config.toml
n_layer = 14
d_model = 192
n_head = 2
n_kv_head = 1
head_dim = 96
d_mlp = 512
vocab_size = 1024
activation = "swiglu"
norm = "rmsnorm"
norm_place = "pre"
norm_eps = 1e-05
positions = "rope"
rope_base = 10000.0
rope_fraction = 1.0
qk_norm = true
attn_scale = 0.102
bias = "none"
tie_embeddings = false
parallel_block = false
init = "normal"
init_std_qkv = 0.0198
init_std_o = 0.0
init_std_up = 0.0198
init_std_down = 0.0
optimizer = "adam_variant"
lr = 0.00162
beta1 = 0.9
beta2 = 0.99
weight_decay = 0.038
lr_head = 0.00566
warmup_steps = 225
schedule = "cos"
final_lr_fraction = 0.03
batch_tokens = 16384
seq_len = 1024
doc_mask = false
train_tokens = 238900000
steps = 14582
dataset = "wikipedia_en"
Each number is 128 + 32 x the weight over its row's rms, rounded and kept within 0 to 255. Layers, rows and columns count from 0. Numbers have three digits each. The size before them is the row's rms in percent of the matrix's.

# gate: layer 6 MLP gate, 512x192, rms 0.0983, rows 491-511, columns 0-191
# up: layer 6 MLP up, 512x192, rms 0.0944, rows 491-511, columns 0-191
# down: layer 6 MLP down (transposed), 512x192, rms 0.0933, rows 491-511, columns 0-191
gate491 096:126101208074123126148132080145168085126133081143110173187072102141123148136146085187133158163112133143128150100087187107097124113129140185063099162130127161132124098139075131121101109134124134168152078155126143073132154096126139106131171190128102091105144128092190146111089031113121159191107150130108095177110127110176146109171088100108135146067085086087099126157082084110137101062132117165099111173157110128112110149182114130119069142119154141132155109163124073132109066110133151106112066139049165103133120115154155133112170142155125150085217116169136165148145103170144126101
up491 095:149209054115158087109118160134118169129159179128098061087171165101112106124107154103144123099123102085103129127126118175143137110163099132177168114158162144126120112090155108173156175157142111096088228100153097162073121141147110129112104101094112184172097125184121116127182185139146115075164139111131175144131166135086134153114105128178084163130142144179124157100162231123109121186092162134105148084124179118176115090083137170159172130120196111116111084102146175143151133152136126150127192175151103131122087112069135142180078123139126090132113132077123112069105137115143111143
down491 100:160255138134136124154138084101081150130144103156116099113150106074108088116119101117159133114164081116130101126133113149117166119141100129173133135109118143114116088120135092117101255160132101133124202140161081169068111142114123149130121125122134137099134155172132152120145160146099132138127157098100122120145207099117155118127087086129094088119119145146154151095177181125127115164113152145100109148164167077140123079148134125117177150131162143144110127159132119108094090138154140151126167138165106141160096148106144197202130162117147108154133121122087110094118130097138123151
gate492 098:152156083120150116064152194091118157167161148089120144156131155148177107118152154076098173136100137125151051158145135159171100126106126120182129132080067155143141155117157156126127124145134208122139108129100164083104132132136097221171062124149082127124101166158137143131106069119139095144170130055116161169131142144116130142056119127085135093048072090212136128140155095156166130147169118104158135072131163124128131074125117157157104123146155166120123124097178144242105112093143064153132124087127150144136106128132086166179085132096111099103117092113106127121107140127165152112
up492 096:125184040065134164082108130176117118133177138112118136158129129122109125074125134127077210146155140091171061136097105161173110163105123123113149157144127158072134157073160092092109129088133108140096110076115098120082148131110023057088102134100124150093124170171070129156135130142120165122129123131218136123138097127078202113122159169154116082049105109183117170140204113102146183191156119153155125093144136144114135114156123090149101115149106130118169116105155108130181068140121126108113106129169137156142110138111111147165145151081107101151113075144149186113115127114112143095
down492 094:146112129059153179136114092079094134142123173124138113104103102072122129082135180175068106130087151200082086141162088183096094101109176111089104135105136105116150170145112142130139144121110177148124192089110141129112153092191121131126125149182169072124121168088047091092145152157143109157082097100069144088111166132133102083128159130110093109117122118077121130135144133138151115087148090093092098129139127119123134035131133102114141145153150130126187070130128093183166124131101140149091141098109119124129140214099156140072128126031097095106120144178176150083110178111124136192
gate493 099:118123115083135174154098196168108105134130049130091136132101143156178143092137088127155128230162112126141187100099141130115097093143112142114146107141121130133138095179182116101148115132115180135141149089109106091120117144093180173142108130100134172111122158200134110098119153097065176168167094096113124083115143141124093107145168098137107110124121180108059115099146091086104102141106122166192121118151137150091053163141168135156065213153144118126179141080149109176100123125125098101129120129098148067147084175144149222126175066185143120153134120157094119129127099177171125153
up493 102:113142096152160117160141139141153053076125059097180199095145133168169078062088198163073145131157096149092094116112129131202142109147087125201122161066132102122069140095144097137125138068127143120075121130152127124127132153150110131092137099153153079178088121110198125173134154128125126143103151084165096124100138186131112183156134138143174117139144137140119120083098141105080130161125096118086192112162144133124122160144157169126107164110104111105145188137094177174083167130092108140145197093120102148126155091192113167144162110137135084160149161059063135137097120116134167100
down493 099:092181095112116121138130142128126095122159178066112161115103081084111168068144219126165112102088148100088139087151088071144077151134105167101071115121147125121077168083115152163081188098107166125080133099160092153135063099184168090142141084126081133141100095125103103127134093121149137088105108122137124152106118158152145102098083141166125134113153157164191108131135112148116127168094159153072140073095110160080165156125103126170125101091158133133152168051153158157193151175086154147103104103128167073097169147156123109137104163127157123132161180119076086135085148051093136147
gate494 095:145119095170087128127131169138171128137047155096164111109126057167149144155125143045130110156104158169153143144137127196117152145122120149134139100128078104124097070158115129160113177121073180086094104116113141122108148135128159135089141213069120173116119119142087122139132111113050063082130123081158140145111067139128118144140125116113115118125195109134167161132103125112099147089114147098199170168151119138154138092086238148130104146157180162109151110169167090114131126147163106141126077127049058063106194133125131149140117112174161135129165157113120168173162129132161115130
up494 095:138138123117144115123151145109140123174161061154089167093099159104135113092134135120126153106142087082133132178083096092092165099131117139133071132145160163112143146134158158031177103114143037198140136161124095124155102084078124060160124136149150104138113138169104134147152109119152223177090135149099141155156112095093157138141109104134136113073153171109112141166179146138102146068164151175052076123129138110094154152164131098158083131127105155116128161138113125049077042162112124161105157155095143139102084154146150122129088085074082118120131089166123105111164087156201140134
down494 096:165177086156034092142078106122152120201095147161173131158128140151140147117127101154123139166167136154132101186099122167113146143147123178146116124184086145087147145173119106056079164075034190127144152133163087152109115069065157102096176137129138145150155129116126153111138105160070133189108114130178095142161147094070124138119142110128175124118121131121093151094131133115083086147116178107126133119133153097181174098085181158142071168101139138138135073149116112078124104137165084144168100095089089122084196124143089133119106117128102088139145110158144147127137071153196161087
gate495 102:117140131161116112073159203106157097149173188108083163163056101127116040126136122151128100157154116091111108159058127100160136127145097162151110190144115160122153140113136197105129119157151176123113153135101120126100136144179147166133126110147082137089111157146118155088210064149086104132156168163091116171109182093165181130102147212146118226126191109090153120139123176147128112123158108171196095098110099142140097135111124144201112099165151158167137121168150073148194107172107132140141161152123128185172144158159133153134160142133155141165159157117149127108144123156142143128
up495 100:115136132094146114180113135076070109100124078117133170123112135114077175162124123104121096110109106133147126063096133073115103124121171087100126130071120117172098154150114126127112128067093044153128109094126084116100172109114082068095185127097192106128144063105129121163138141169130185176041150167147155123103058157096153140149118105098107102090106139169074146098116154154053162112108164122121159168178165170109065163137128124099114162155143138132073117070159137082167155087154090135158167131139158093149068116155174142084077142136109066116157103120098139082141132135137140103
down495 100:070155161127182122173161123124163146120157046149167117149143094144139083144134138125104142117124081107127125123091144099094105119081116147097140110059096180097124118176077121118153108100067124126078176092168092153115101106118089127061097162148064137138097082092180062140135157086114074119164060170125142134121113126116180185171160162140147113109174141127112112103145095084095127152117129087205103184085155133151133188107111098098127124139121173090124151091154150095123096120182146137152172135157107111133101142088161111115085140120122158109144055135092086171150145221127106182
gate496 086:151136132172115145123100132117143165102132074168125091087113096131112135126098133117127075113118132087125138128127146142087081121122159055130153143089149156109129107152166149139150120116037187153125070128102169120138129127164152128131177127118175129111137159135081150117096156179191107144165166170090087170145116100066160132177118133106089072123191150142084147098171158140146144183157081161159174111174152139113141150147111103093089144161134151080089160155156136211087092122102158143112044166123121120112110202154073202132097151116093130105156114116051123114177116112159127213
up496 092:089141079104155080130135152167135095144112155108142180167127174088122134107180195127120086074157135191087084129138178129104142140150142147156107100167141137103097101140092154123102128144135046108087128096135117157141128184115102133137103160113118126123134074145143139117145109068105106169120125154177070140128077142154190140131098117121152123141111115151150114092067028190121180088062129150071128145153137067132137097107106100144145158159180144165112122128151132049100111170144059150127141095127160152142112094114176092117170092139163165099134169163147114202093167136103190069
down496 093:115107151100230145175116143109153202083113120114140162109096126127111153109126140149066155142115118072091193134171118107139134094106116068166120074132124098115117154128129144141119178117041156143158139158154137116093112145122149150146112191107083094079099135173103172158083094135147153167119125060119163206177108148148140106136164131094127100148114129113181141132098154134107164133174113164093116174168138081113126071100088124207123152157114165122156130131154202129084142131087099107126117044090103128093105077131175140090107091141088149098107115165072114144147168191140151108
gate497 092:110116136137107107153101120202099102129163089088159128108086130125194114162085079093153123100115062143131135159130089135130207113153136117094141107107135184130219143076113168138137100190134122066086119166078151174125108159171101147168171138167126162116148146124066148150144132128121145083071123161146141169082152177119126118131127162133121123115145041187118147118090100174124135103138091168072102155182139182142086105091108133131119147135134090075102134115121096187114156174089116097117164123079103154083145163124091157156169183130183174141107116131129084163203153126093121150
up497 096:104119097127094123112147155104124103101088127169156188139184124134109094096155150085165082106128125154145104075106127101089063151122148100118167141125137152129114175144190216098095095136088160117116096087128132109158102123137138147183035154096092127132172142126134180148148114109177146165090112134107118070202105139112110185136095073126139093052108139182138102143161094214102128113164121126128184084136154119103089141127177164132103149112073139174188115139118144137117133120121101106138098151178146125101168041143105166073094140144090116112138158142125129082115057143136093186
down497 096:128190106117136172098147129090100145124181143155141132137089121164135150178126113145061178168135132137077120145056150064101141098142139121209126112148174147155144146124125140118150150087141124097115144145143197091141088126140151101112110072095148099130111114161149076130100049134075150130137153118092059118170086144105095124143080129099124184144122114119141098152241167115148168148167129127105104145162163148139117181112154074148132093185149100191142102102113133143106185163137138102107102142118148195183108180177137090109147096143118112147172074100136163112121122196164158064
gate498 108:104113164124091110134142121135190115137120109132118098187115180178160114098138105157167145154085120156102131071165117119076111151151112102105091096146125117104116052142076167105115150131157148132157104142159142158042095175138118144147127104177131069034135130182108151105124110129100223121091125122163197214133131156184182129132119165127109118082149127086121126116066154123097078123127129128063126160177130153112104168133145154167177187117166104107156171197089160114138111118115122136112099164100135098167095133111111100088100074111148113130140113159117121166126161180123054168
up498 098:154158067150140157137097093152047129123130140094118120055130069074123137141107166132087120133149139111160138186091168128197170109166114193145160145104123143145134163135151048150155140110118097128129131151094096100172167111108150116108134139054145196184144087092160082185136157104199016125132102124067126087119172117093116127132128110120147143184112111116135158167148119108155184113107118163197119064109131095144120089071137134132091146091114157160090077128162104124106160139136125113156173089142136177119133109125122139144158189145097136141138127110161133104137092116129214105
down498 099:194203144162104122113084150149101131155132109084174083104093064116123083175095103173087110118143133144165137136192115183176147149157103219144113124161124139096110123149098132140145168143082138169107130126077117131107127134114154114106129053082089121161099088180127111111169095146152107142166094130088166158105189080103127079079146141139129170132133105134110151128116083089109127135072106138107090108147188165147120092103126076125083120077101139126071106162148114136151078152154130114134161139134148123122172135198166186161118172211106103118206124174109069098150108164141144123
gate499 109:101094101174135090062113099056157144202143096147105159123143112190101114201078147104132178151129121110094110069080156122130122079126134136113134109064176153160097129093150104152101127109100122115099119186148153135104152135169178108151125089109118152138093175141146133134129105109117153106158112091119124138088125118051142128116093157148161148140067078176126198122114111143125083142134120198128099133096154107211129173150130149104145123171167154126081109110116104222150062110134130076178077139043114186136111127173081123132089153128123111129110173095149122116089091133146177138
up499 103:136137144103116120176138089130147096097092138073125179118133123069174145080132114151104112089113145100114125135086120106128093165123148136127121126173067133070147130115199210090140150156134136127101175065086109074134157128155104181115083186127093124150170108140112111112142156113193143141173094178163144141167120131138114121124176131130130124124139152143131147111126072185213120103067110156071152101147096164103156176162145170173091153099108133138146151154163141039142147128055102179111124132202137094119136147089145134137163120111178161150110155161103046129194125161096077110
down499 099:081126132123113136162146170104154168207144085191074167117152127131090068123106204134148178099119188088143171139134109167089127057120136145162111112098159112155137121100085105100153192143078098109144103186175114140121096140096120133153132129110140068076127161103164075175046119141160125121131127143129136144149111154108082135139090114153110103090082145098170156116132180104096150066131106110110095145110103064109119143193129135132099177183075073116120153093122152112095142021113104097121124080074139142104122093117077108164147087101085089171096109152150123117123129117122111114
gate500 097:173129112116078157144100137097172151153118090120114135167159081098182152122109156144139136090107110161087148115062164111143151102132139137144077124152117174145094074149035112181111154156099094169165129166178186154167090113119144139113114136103143173130146137147155160079114099130198064148118101149150129130158160113144136147169150135117117145090150068144103109130168190103100077111130154132140145127096124161152136067117104177126133131140207151112159099163166064184121090142121133151130068141104140181194106119156213127132151053206094139080124155152071113109146149118144175151
up500 095:155103115132089178144127156071148146097073080115110137153130106128197160151118136186115144066103093164129166139073140057173107106129156104129141125127083080141074118132103098198113088149083112140162145181161122165204109109152088177122115134119112161150146102150133185101100134113176064118186113110145171131148148095118139165134181139157148144104134088124120146116185136111160101112154139148120129144091101164173121128088098181097173137140131160111167129177184076191133163170170143154172060101151128159203144113142161090111148088151110107130094143163127078131103159097050164143
down500 097:077095060142164160110131074128133087091082136133136105066098178106150140162126174106083109087149158154099175139134169102148086127135195104134138141175136045110098131159170158156152186096137082178094150144165098117149101140115117125186056191067171161138118151124163100119150152134132120066138096115107138125128143145149095090092141172176127126079112121139101118148125036102145118161194116136158123150106097157120152096149124161129119138134131190133166173096100127131118128136158124109171106088129151127167162084127091106115128149132162173082101190095166100163132086042095104183
gate501 107:122120179127124095131122027071156160147088116179153142131183150161136138085120146167102173134101154151080143162110089113111082121099161186164127129138166100161084077176155071060169120117087174126108116107120175118108100142125139138190115104080153150155120186099134113130121131155227099095115102136173166108136121121140099147167119190153107190095104105127134114098136161151061139129177104169114083182110109139178181110184134125151108162097142135123122119079119139154140145061092089125117047140100143106148115135128125125153108132121072139162186137107179136139146114175131146196
up501 101:085137146144147166102118119131099133146200155173093101140111110091152122101067150100166148107108116091095115177080124136171160098152126112163122178126127140131130123164089100081151108142164086084147079080078102178136197080139163156110118105101115114125114111118135129189117126089167123138151144065080089119191168110136100086132084154139124121078110119118116130158145168145157187148072110117113118108112213145135110075107115207073070150200113168172079104080085138155138126115133121052098160179107110164102146145114109085160133144169126096112072145139143167174187130080119107104
down501 102:140135126132174147160137150190092150151146141156138073168110128091161109113145133146173139075122130134097087119102176156115135137143137082117119138135128120085157166098094197211079155145127118170068078145125085085122117100167131145086154160124092129051090141164178138162169151092067169096131131163134112082179114157149123156150138126145142114081148096119221137108097154150102123111079165153128149138174164124147137088129092066118146115155150088078087096124119109076132176165189186105152151102096178106094183140131099166121180137158184132160036117123125140160108136104135138077
gate502 114:101162178133103046107183109148151178156167124122168112131119151122120140157085079128099115112141169180095144142131127138124195162108131137122182099089103090148048112175133163110087164162084117145124188120093102082126155128130145121086111142077132163155084088138154138172148157143153143129083057185154133154147147184114150116086126187118172095090121089140155143116176080137157149124109115165029121105093108104106124124082118190158129114181173195113098100136128111156165133154167127148165071155143135129100187127152066140124100096136131156090150125141152175101143180175074138098
up502 114:101126135127183162137130112084130072111123164093159132153145118116142137160159091136175098089089069172145112125089101164130165166137131104138140207120129121109130143107127153135109147150184206088171132130118114171124116102085152185162132119111114108085123077149093146063116084139147163198147130192107159146160092168144091091190139181163127161149140115175147117138124148128198111152124123051105059138178121157112118105177089155122115120145125078172146113201117094132109166106116113156162096127216154121133063093134211129087111097097183157078125107123155097149150123109151144106
down502 114:177187122200155137123135115128140093131078108105143150098097108147111071104166122080117142114077103146141125080175161101114148060166077138117167142090145104170109110148103060097111083159122143169163159129068167077117139179129133120088147146111121106126103072100157110143154145141141183164185083129165143126150081117155104111079151108158147088118147110131122059128162129108095125085164147166079108115105142168143105161127137137117134134117127164173080096125201122132124102148096176177093133094175082060099087161149031155109097122109149122057131169085097112171060110142110140144
gate503 095:121129126137136088085108120134111105126113147125126145131110159202126046167073106169123170132113145077162113122098134107171107181165116136093139105143172090188089115141158126154113150081092119138150143130108157037120073124173111058068146132167153093159147174147165116116098116057118149102054118097199163109081154133130140164073128123114152173133153111114112148161071174082075130161137176129142149153117124110130154168131138103178144190168186095145132141134056091105155110149160148149132161087110135095153141133160120108147107124098167138158137049062124120141054144143146091098
up503 094:138117118131139135138137116107139118177081066118082173134070156152081176185127057142056080162095115146088101102171112167094137129157133146109139127122167157130132130126109186084184085120133151162106112092134145159125125190160141124117104092092101134112108114114133112152158109138149201125164161081110130116137069147204162196178173128108088080138121010139158092164106163108158126115129111146190160104118132180174124146166116102145110178183125066078083122092138144133116110107092149136068170143108117135140106093103131120100113163127158155144182140148090084166179128141134105090
down503 094:088134169119091130063132150139183140144159106100071126144158206108158120117162115157146142185162160139146097108130200155126108162182083113134129065123116075183111167125090154158153125130123110146137137135152130107147092123150103142165125236111095115126155124151153123109154109157181110102175100188136081145139133101129081138139120133151084158114114057102179120126071093126082093119114103102168150125122146124100129173154169114180107171119114038097097126169104121138143147168121134194173101129174111074123162109144132140187153192128107126167117102044100184150107116109103085171
gate504 094:117131066187119173107119134149094098143082116220120090139141085157123122136067137151123102117137111111117111122153157149149056116129122129049111106136154156179155130134152201130188105110136073105168108126089124097094107147078116137181109152084128119065138156112187157168108125134113130094096178089094137116123170130135176152156118079100117118108120157157121150094111116119154112139127161210131106139175139136121172151151114101138144105166191086109098215138127145139139128121093100135178123208051087093105098181121097094159128102088148214080147134168090124167159115128141097166
up504 092:144130111158112093180172123117115129123124085101165130094098190083123076068174130086144103086114107100125178072054128151146120105134174157171131204124128169087164117119127129138135139153055148129107091167109131139113126123133168184143175145151138111147091128174079112069121141139154143122121080198118169160112094126137103152134155118150149106171155128053140166071136143139060079149096175046130189137142155144142090088072154152122118170166140156097119056129138160119082087152133147118148045147159175105133151068106144160117167093167089115169168122155102123125147139112143127122
down504 090:091162066122108181174095102164070152119108113147100130089163124125141079078099122178117090143073134159147140061099130133098115100121097121159165110128127180169093091084112100099168073191101159061145101148109149099128135110078146113125123140123152062034100101172140160144086150083150156155119170098138117198151108113120143103131178086128154104124088193177122179111122171122115143174120162151130100182131167111158167201108130116161110113116152109128088181136092145146106134098164126151110096155106108109116081153125103029146143109130138124063137117159088139114180107168138152096
gate505 106:163150195166123145072150112133132155156058149111111134103162175087134111122078043114129146073091076138101110129136161165146219079114103118161128074128139160113128149103129155092156162139111132146128144078140056126132122104162117134169145097098120136125130099088080128083113132156154163137088184075149109157137073140123083183193152194072142112219171114156133169182139116068152101158132112083098101121145160076122135111151160136127140095128114103111168138060050123126102130118126132164168108168154135121163148086130184133155099092073121134132126118159201111126115128134128152120
up505 105:107112202110139129134059124124170156127224136133167201048118105138142083082083087146071131121108166124119081119082126113173123133148160114158103068135110097153120135101059134155157118111113144178132135155089127129094134167133162122110131187146131156080114121175083121122155148143151156119133190156084087074170166141162089128140180144168125192104135109135137149139081117167104082166125119168079079124144097088095122124068120094118079139095158064196124146121094149132161110174177134110155126163167104180101123145171122088103110134102137091158126093108177144122141176117133114066
down505 105:115134123064140143170196173154128196113170071045094111080142142169206093117087100070157098171117078106087095050175144132207127036154153113103103078146108129117175132150106127098130150153110156148129119096163129080094136124157131128108102106091130118067101106154087132119166116133117130064145170128124106092162141150188124120137128095162142135136166119097129106097140158173107168108159105117112101131155106134081118160138126122073123112162114131137164215094071144072140141142116140127156139116097160150147135098087103135150147141129184131059158097099108174104157128159118171168
gate506 098:132147061114123117139073151112081118114051131126118031162161111041102107149097129130159129167198123124116123082100119193104099097133138109141096158122149133110145119063169126107133138102114112116102167119105125115092163165112114118088093187121162100122113149122130115086174135115078136085110147155089105124172116119151147132140222093158087151147156087104187104079172148099130083124066111064145187116190135122148143174148106096144153143154200122107104144131158110102120047075108102169102125122092105105154102161124182128116113102175116117135178097116115143174179080152108111154
up506 099:111132154134101115104128148113119112112118162153103160159124159158097124154184113212087171100067113123138071134133142065106151127139122159123123176131090110080105072131181142162173152124166141124151150148145082114106102067129187172141118100116107103107132172141130117142163101119135127127129120168177143192142144099128120168097108164115092126135129175180091163129152133171118087190185062124169088068090042159130135088154128117137114163181133186168095115031124084125142120150119131126184155187180137128165083104111110145217144130131146145122140156177114077094084171156146117120
down506 098:132187136101100129118115180091116175153071119086115123150164148097157091074183139144121151124153139117113127093075117128163070081137144134109063165095099105127190135061121119171104130088094099040102175094201113110115144155100110158083068199134108173067115101136159087100158159107113131140099137149097101116147146089120099214134162116145113117139144104158164178185165105079122055069125090116099129141138112175108155164118134193109160129165175119096122165151123092090124119085161111157124111144139153140110062150127188093149131100144083127121127068131122120160127158136100137134
gate507 097:118124142125111153144054093129131167099104134162065169185139095121092088176103082124152162140076117094116056117128161123195148181134142149159127113083153190181097147078167077135136182133128108132154114059170123156120179086129112159109139103128140132126180111084143103077123115186113093108095166138145121126107116148092128137173159147139124050190140107129073095119132137150138116159168119122157191124148107125090139103167174154091080125097148152101146115174173170148107133154118147080143212116190048164114132153140162093109126128198103120100090166093116120165141154107126102089
up507 098:111111144147116099131138186072133170150069143137119170149158170076153131182135139131094158149137194142148137122101106113168118162072148128123154144117118169167171137149127072137102144179121151127138142120155222149118149141122095058101112157066145140110152172120136128149102121154107143151130122148133132136127074075122097155134169099121150141151116163110148104090102082107188111105200107114152142171109045107062095139156137113105136183171140127056190155136129141109162076142147177133093125124148129091104096134126134112047081175189087203135163088130188169162074156158130153161
down507 100:140106134139112193111094074129099166121117099123107122116100126095114124110108120118077111093095125134170086147092145104195110082066131204120146175190174152110083136084136109142175166116141125142068093150110079129210173176156141143069217126057142155153124144147058109126150164157135153127144159129128118144187105183128085121130088148123136122114115117152128139102143133181091124166150157158103110140133113165172130142076209085124150082131152159142123160104175129162109111164143087151076136140076099128137095118153089100156181131062065083078101157111089120106094137139092134136
gate508 097:101121109096090117162165170142093205163128128167061107122151135200126138129122173137171156152094125158150107123086130096150127111142106136129104095091099129078138095192151134083170146122094184106101124109140128116173090146080193140067132224128117106144118127082084160171102129117180196099058098124172183099141103167173143133100178126116152089122120066128144099149202142112109110141035164120115186149119196123137097164116069109148101124108131122108149126114094164131146143109058116099099125131147153083117178158140137128114106133149094142135085069155121161140148130091116089148
up508 098:133157121107105065116156150068142194134039166135133092132167121120113147134158158140176139107091109108194135101125098085093086109159146122118105111143149150055094115179178145102143143154108155141121167175109124148111115145039099112065061162085098111143113166165081152136193129132151166084113121142144110136142126113136135158064194151141115160114117094153158129108176140088110153155109178057135173108136167123200177123159099094123141086173119120088046125076134111088100099111146137153130114147160169121163180083123122130064100172147130131118123104153120199124129117127121110083
down508 099:149063107165115132150071073168128150114152136097050210149099132100151147109125119128090162138159133103113116150087120118079181158087164107101071098149108123112100117136097115123170161199160127120203099120154109181121138128115187173155185095114168100120134153077127172103087136087113136135147125194098157117103129123127123122083085138140090117114154126120161100097063147151168182167175134185128124109091059181168115121139184098093129096161074182126156105124071182146124162139168052123142153202091107117148125119089148155147107149123158137153120147119125086148145172105138093106
gate509 093:133131073149115097104079139127132116136177124092088147148095116083152180114100103149121110107141122127131127084168164150100177127173118119148063074152120134168163117135132058143176132078157085113120098103107126099111128136139159107085107158129138131163162160137135103133127103092172192180110095100078127172080125106101162121067094125134137075174159084143090139167110073067115107156099083161117084159141149124122105164146168131130131141136109042124119175166126115100110135126166136153135105191135115202085168132199139117163161104102198118130128124060195118037051142156117155127
up509 095:206147108074126114127201114154061087117105072127129101094167118113159048123120149118145155114108171078101130090120122074142062181171150146149168142154156144143133152055176115139108090154089116119102111163179146160122133122048047183162124153102136173115142159162159165135159136089055117135120134127142121168159123179145081149101158111153142114183170103132138095092120139116075096113072094151121134136088117163160112149084156185104172141198152087130126140150151179163114111142136130103113072103146144128081056107097147137122098128112160099126110138141088092143166137147157103164
down509 097:196099149134141130177174083101103097134129105164138143132109148112092097112146120120159108141156186145129135087115087055203150149107107086104070133170159102176060096088137140123165104170089125124157103157184125103128117116097151094101108127155074152079107148146135135081138170128181165082136076186023168203126127105160144139121111098142109135121109152132126174149101081094106144118100096174073077157145112140104094169105139118148159150091104112102107100062126082153153141099156108104165110114092068104104123157065062148152129156088075115179172110174109127137138134135147150111
gate510 105:132120179172096120192170095139093096075163131151115108109167098138166108124133141196106157110167110140116101137132093116112130090082137160192117152142164125137115148121100116078175104098141141115161136160127152066115146164131163162076166065113107038170132133130116120105081140115172166122110112146129144119157172149126136107121093138103145127152079096112157156123120159137097126128147139127091168156103100141159145097103110127126060087097130116082080151116135099153145068041070104048126126132142105140106186112110089161149200169069044129092097137163153210067105108152175144100
up510 106:121119155176145145138092096199096158073124128099125120080117127122110104059084089139128121113138152182133101088162124138115117139086106185086154074156090101113175162110081112138161145179198077194082131143172139094109086164131109080080100154143165195146165114119146201123124147167151100154142103122119198130099126138170201118083106128152163097141141137107131171162068102055107130156101151155110172095107171126073071113091145112132144148087124083192083129141122171096121171150157121152136150097151134175077164161138134105107130156132117141141095129093134094139130073120064125159
down510 109:117149076143171111129091138079114147102090119110147133159117156187132153141145149181073137091118125099121130136129152108075156162103169074174162151118092136093081106123124125120132180065089133096146093109110125123112115100193118109107117112133185179136216125121167095144122212142091133128132079130106109185107107087094105113144161147146106049149138097143062068114126180156119111144157091042173117140135093142158153084176161114143135152200132131144192127121162081194119102100080142163132112208123127095127113110121131074124153120115132102109145087092150130106115163050106096153
gate511 090:116164099156098117084124137112148202123175112132162118115109151108146058154109126137153125123140161148123138118165111117150095104166142136159103091051132139120126152224129133135125134140156077151066172149104094161105108147153167118093120152141111150138091166141115035060190169105149096139155153126122156094064145137144078123107096161122102109107185077102169151078194076154129147130117171129109120150160103187142147225120114089085126202126130119132151185097153091189174093159107090090187129176103132151139147125125077113093105118153086107111078148172133122114142121117147163112
up511 092:080111123124142187099069104170057115103043141182143133135147105128120144112120149160142135157201136102106104128144132131113183098144140103112157140087115063092205128114110163076155121157062201052131121119131194135159133109097113073129056140099198149133172160141103141176134122135128143125103088140118103132139098086111149126161177139132127154165149146126153100124081100110140142093124123147123192166066124100124123171138118121152130092105086180154189108169148091082145170077087125180075149084073120085133066105154149090148129097128174135157141127145128083138129090106159149108
down511 090:121213093112125123177111133084116149101146160133177079099157138093144136086134122120099161096094140184132172112172143091165113106183083147135121150134129134157113101114124036133118132150124115127144155180115105177151128134143153132162167180142108125126125110109130173169097074125147127160111151158156139207148149117149149112162144096122062128144138114151101116130131163148045144197177162085109140142155135124165115123130167078186186050077176148126118143123138052146117121174177136087138061125080156120142149140090118173163083108094115140193104112075103163051102111108094120164